Weights of a small transformer language model.
Size: 8 layers, width 320, 5 heads of 64, MLP 1280 GELU, vocabulary 32768, 20.7M parameters.
Architecture: LayerNorm before each block, learned positions, biases, tied embeddings.
Training: a variant of SOAP for these matrices, 306M tokens, 4671 steps.
Each number is 500 + 40 x the weight over its row's rms, rounded and kept within 0 to 999. Layers, rows and columns count from 0. Numbers have three digits each. The size before them is the row's rms in percent of the matrix's.

# layer 5 attention key, 320x320, rms 0.0279, rows 40-57, columns 0-79
091:460491455437512417549519517494588532457427472476485500491477546560539522537455517452463546463445482508465504510469432415525506570498553532517512509502521553572474546404502474573544439500453486509525470524500506562532470494478498532424471489
096:537523486425494458480496506526485507555470539539506548465481466511515566573545539444602487521488558491406476535465492461488448481466480547454572490489509518380486471476524503532503472496489500474452531497541525526525472586496502447518537445
092:483537547523561519494511464534481466499519443518474483459490480516499502557421536485544473479488458457490525503575500517568487543520493501409537510530459465477441489541568503497473560529518531481485502512549543495527557492484494518492477469
094:500485513481502452521470503520489430488479472568436504511522503537524492468473460551525514499473530455524481529548544487493532483473471505381489565544522441507495429526514520477556425439545501453525494464559513525598543461466443500460519574
094:544533499497490491503591492486490508460521485510481458490519472424460522593469563510552552403553533516581532543558470446488564473533505485502494531462488482497491443547507500516493453454534490612487469605535511445515505538494473455521520572
087:455491466460541512467454451515515526557468460561504500480513566500480509487495471483558543538490455415465488523506550515582471494497556440478522500522501521488514479482494535489577526445537496504550533447449565415500549401543465506561431480
088:531506500529467547559472418549493485483514517496463488428467538514563509453430474453544495537537505447505548477506471525496505477505566568475560513540592463471507505509562530435537523544415467525529584502464476454467505462500494485506504501
093:479497531506479444470475440470407507535445528551468500487500488521545485503515550503544488531526510523523600536477536517506506436551525490534493464489516435428507497506565506514501514499497490547530553514623509565494442507467543509460469573
089:454541456496531504493521508434527481570491577524527540462531431408543470561406502487485403460550513460481467487515557530491494478491480516485505487521473445489545526470558525528497543527504488508446532515585399503525519493499463544492507472
089:476586506577533477478555513437497506478504455416496520557455539434433567460429477451527467499459498515539469471494470488502485498528521499504532584506473485535495497443508529453477416514476513474507537520455489510625559459485468451576525520
089:513424569545478520526487555468495470512442522525535491552527534534522484436470509514552492458454433542522496553463523531516464460559501594463502521510564523533514531572453517512495471524511565418497497549561543489471464584459553503466484462
096:543445534524572517444500482531489511431500541523439446474500457527530526548468538491562526531463528399527469560516444592460563471503534488615499492469483446488469573476487455496583518470447516490515531506555503468472541462566548522496592510
095:515489437576516503564525575563512515480504543497475567522502493463528420500517544505526508479513475456513463527475488502575495526515521468470453447507500506590449574495450538476534552455452497499537462478535477520460446423529481500461536481
096:522486465526470462565507516541499492529500478455513542538447477505528508493528539528506502590502414532501531485509444449468450458497505490529484464509415560480437453582466497553594474482498574494532466535533481470563497522511534517508477478
094:435501530533402486507449496490439559516513574590478448497505498498548523466559497509489456456497523526448437498456527540552497497445514504521473463502483424516464633480452514431422458488482461505535528499541504513548441513549532541451493492
092:593469506480519485461494491518490492482478522501497491489479491552496491485519548434540466430530529468519445437448500498546546478451515451444499478511438469578457554469507526519527543548450399456481520484524505489433459490485514580556533544
087:493455570453459455426417553469407477491445499476477491450499528561510525531475515515422539479460488550504510528503500524450463531520512487505494499454472434445436508486494571462501485538501546515466522547496466525488474547477423507584524519
096:510491487441448506528458558573526520592551594505544504533492536423527488524488532508581469527548447521598479497418474536491552480522454507452535461448534486517458539511520497529506471516489515476510494513539406492487502511473436549518589518
# layer 5 attention query, 320x320, rms 0.0279, rows 41-57, columns 0-79
089:558537463442510440477490567526498470559535512627504541515461505492540577563514496491631489561463564482467467495497530500479468465447509578490554487536452548402546471485505502511520437442497498507518478472521467473479470551501546460533534512
088:427525550542523470484464458475472406464551471530536446491533550475484533571485572494576522476450410514443470520523532521531506531491499531446555505538509414474461489528540479532483555534521561477489547539559501530486551525489483548485511463
090:477496553495458443548482502516495457480470456560428535552533521506590501462467517511503487452510520364518489485458520498491552441511530408362475518484504470493526370543500458490554563460499533502557448489506523441517468443506475544446492558
088:532546505507469472491547459462520471482467489499538482436522473444453521585468540493555531435543585506578537540537491523529519449533500498496522518503446489523500496509535495525500508476470538543447409561508507450613510494497506461533505527
086:521475529378512507498440419520409519464459488476457491547519584501461502502483500493521524547472537477500475496481583515545478506512564491486522450559492575463522534514469523497540508462512552488581485400462506492496565438540455540576449469
082:532487471538502520483526437570458519460499511503401445459571568488523528475417485454507465488474479549472515532494457436460537558480559501492554518524572515468547509493476531473516509530437461561491571537522520450454552474455429454496486545
084:479508502539522556575520449503459509484465519483460511512493491489508461532562588541504550509518545471512571574490587482433505541512525467523514512505515453425522470483505491562515423494533514527503504394560500599492435501490502537446498582
088:504560486492473484457535535450493476509505549578495591520560502455503524645482465504492462484537524516518532539495519574521514439422443486529458494524435563507540518469557503472526539463532549507454532483496430554501458491517535532529563440
083:507585494496578526486494527412463525460511435472474491512476523434477545465467488499491452487490517583530478519470522484486489477539528537441485567507436511543487428487493508502486515501503519479518516601448461480547461449464475485595494497
083:561480568521486498471493589445544490540520501573493526557587569524483476468396465503591464513440473446473441482508561553508445499545477551490506520487448495533511509571485480483501468502507531505496475507551575440500494555547504506447496512
086:487455518502556507462545495499483502420460595485416400504479503510485543473464551486554530500446560441504420557452440537446544512458465470539513479535486481462479549460508489467510506463408565520491517495562485494543493541503550491436576514
087:496452475553482544535547559502468487459510564492453561537520495519587454491553525555514536509517449470537463557517514489499566512514571491483490496546549527508431541486579520491499556504486441519449471517553497519504412504517459502470528513
093:488530469507559493525484572541466531540512452484437556457509480569470535488475525530507541551549432537529481436466531425481436453524516522551524491507446492485417453513450534566561437481483500536501531479503525543557495520526478503461470475
091:474486569521412524543507480473513530496551548494482438528529474495502516486540461444552469469483541563488499496511532489519512495462532503509452474478475447538465633528460501497487454476459485445503535511581517536500450490512548527487501493
084:548488472526471509475523501522494490522479500556548458474499546507495464487534533446472482495479473479471492494492458472469509477396435474489452485546525527495482511507514488555465535552479428512483488522608476501371493501505447529573514565
081:609485507476478503533470522487463551475483417440472514523469459549498545546478432433455563486477458526495532500495462534516458545558495468499496479458424485443479519460487482440531459491428498499531469516521536506450508524473454524549528507
088:488479507435485551520485550528497525565525546527569482451529539463508492539426481492546483450509480542546530563477495529535533537559462491472460434430508530491448506513466478532512480520505521468471452459556417468548527545536497491601555460